{
  "vocab_size": 8192,
  "positions": "learned",
  "schedule": "wsd",
  "steps": 5633
}
Each number is 500 + 40 x the weight over the matrix's rms, rounded and kept within 0 to 999. Layers, rows and columns count from 0. Numbers have three digits each.

# layer 10 attention output, 512x512, rms 0.172, rows 487-511, columns 320-383
485570536511565441522494502484530468558466577509539454491496497429458513455578462500503509449490492468453486513540472554499495517522504539553557501526506534498460427539538449485432521484586482
488514552499475532561498473466535520460510513453505553464479490495489456504477462587522471468493507573561500468532476441527501552429533544532474515540457466496500565497534489492528451574452522
480473463500470457487509593566579525521453452459486489440496488527544525598541428414525485435431472482463430541493459516513506461553532561526468473430485530524579468436560519463484420471535511
528556541605493417519506523532509507498439541540551518515530508447431502476504528490473481499559497501422484475464520457541489488517520514517508432453559542517472511462550511484476526464503441
495580529502456510474526451442486563554473470477561407486506520515466457522534511378527481450502421514477476449461450554488493515532508464538505491412507510527513542525590507467523461503581573
464515508512449502495529495494514535482543481579452538491514550535452525481460512511441596418519537548527514497484466481473565498451511579529512516447555449523532491518524513467559490459510474
494478456501525448515546434454490461565512530516464454532517527473508541450492578433519520542447481497482479460530534503467560478506544532491545459516526491480536513481500434469467463476535505
499535457539481456448532488523457514522583532485542494481511488520508568467493542535494549558433511456478492456485536498505497487494462475521553522474525468517526527522454526482461486584558557
483495531478484538515512527460546426524532508523556521551487456470614466465459474600525490543483432518477466524459569509550498507511453492512492506447488513418497503535487562476500563485508524
568508566547474502465471467446521483502506489504534521482471535517529508455513532475441500479499522493485571508529482488558526473462477448539567492464507503460515418515467485489558488448481510
460546472458419514449555519487471499528476491447529520477444541576485415528528528474574533530491509472489518478451504480516568480343434483495483494511441557513511480485491428481526550486515486
427510531475527481536449491484535482557490535491466466506510503528526492468482515544540509485483549496494484479503492471475457555458434547489455480443456479557496453543539548514479592451523490
506546505508462505525468524516488442523529518483481548478540474507468526496537532517493457469474522473506474481564412512529493479404516581467574539490520536469472485411441496506493552506388427
490412494491509473511538472504414504504477447503547520473530473479453491479510506509487479480468431502508452539555467486496537513503506538516541490483515509510539513526549459440487429402523556
536535457416466458456525517483528532528545631509485459441427488521564513486535467501495565475453497469539560445518517438605546491517460550508548468547561495536584552517543442518491502533518458
478559541414494523542519456454460501497488448523496482540542526533528472513528450473511499504506466481544491491491522469523546493524484468535461520569485517478531551512475529506503455445477443
541467514435495458479506496456569517449552516533460503486491513534450439563524486525512481441464467464522522537489474552472514527525446526491514533550513475491535528481523525522508449530489472
462522487479530454537530527479502501521506412379508501456513455494536488529510528484554453473465507462496536445492483423508510502519507590538491560564484456552473562534463489506494503505484481
493488486439506531555489483545455485575459479479531510482524522487470490512510490499507525490560477481450413535490438422513524524504527544553529504558525548595453485527492493516489542527446496
491501517516529516530460506558481548533413493522439448477512551484501477507517484454533509554471450456566522497527489496503527431468456453457575496563521472517486528536526508572485484512431483
493485530492483497462512472497501532501495564484514499550500514424476545491549473489498468485445512464496503521481464491536503474511464510459545509494546543472498467498542500525456481535574513
472489569419544450486508425531572577503533399533434507506498480476473494527466578560520540472542518471408577534555456536489520439548536514496487448527435487502535515476525570541528512497451424
516492552497495531485432581531488480496466465476520469480490471468518464529534560556539463523519571509478500542482452504516447487511494499547496538499532488474457501495444491573523520460516509
473502488503490516481537435515511525483530485446433469512555497475513486532519470482487458544469484490530476471493471513487481551549503519527514430524557483521482464487592500546454494464550492
494532387458481494448464491498521575482500459573555517530505501538466479473494476507510513521447470554503475556435588559548514540503527561527495419509497512526465505570526459476432400541517489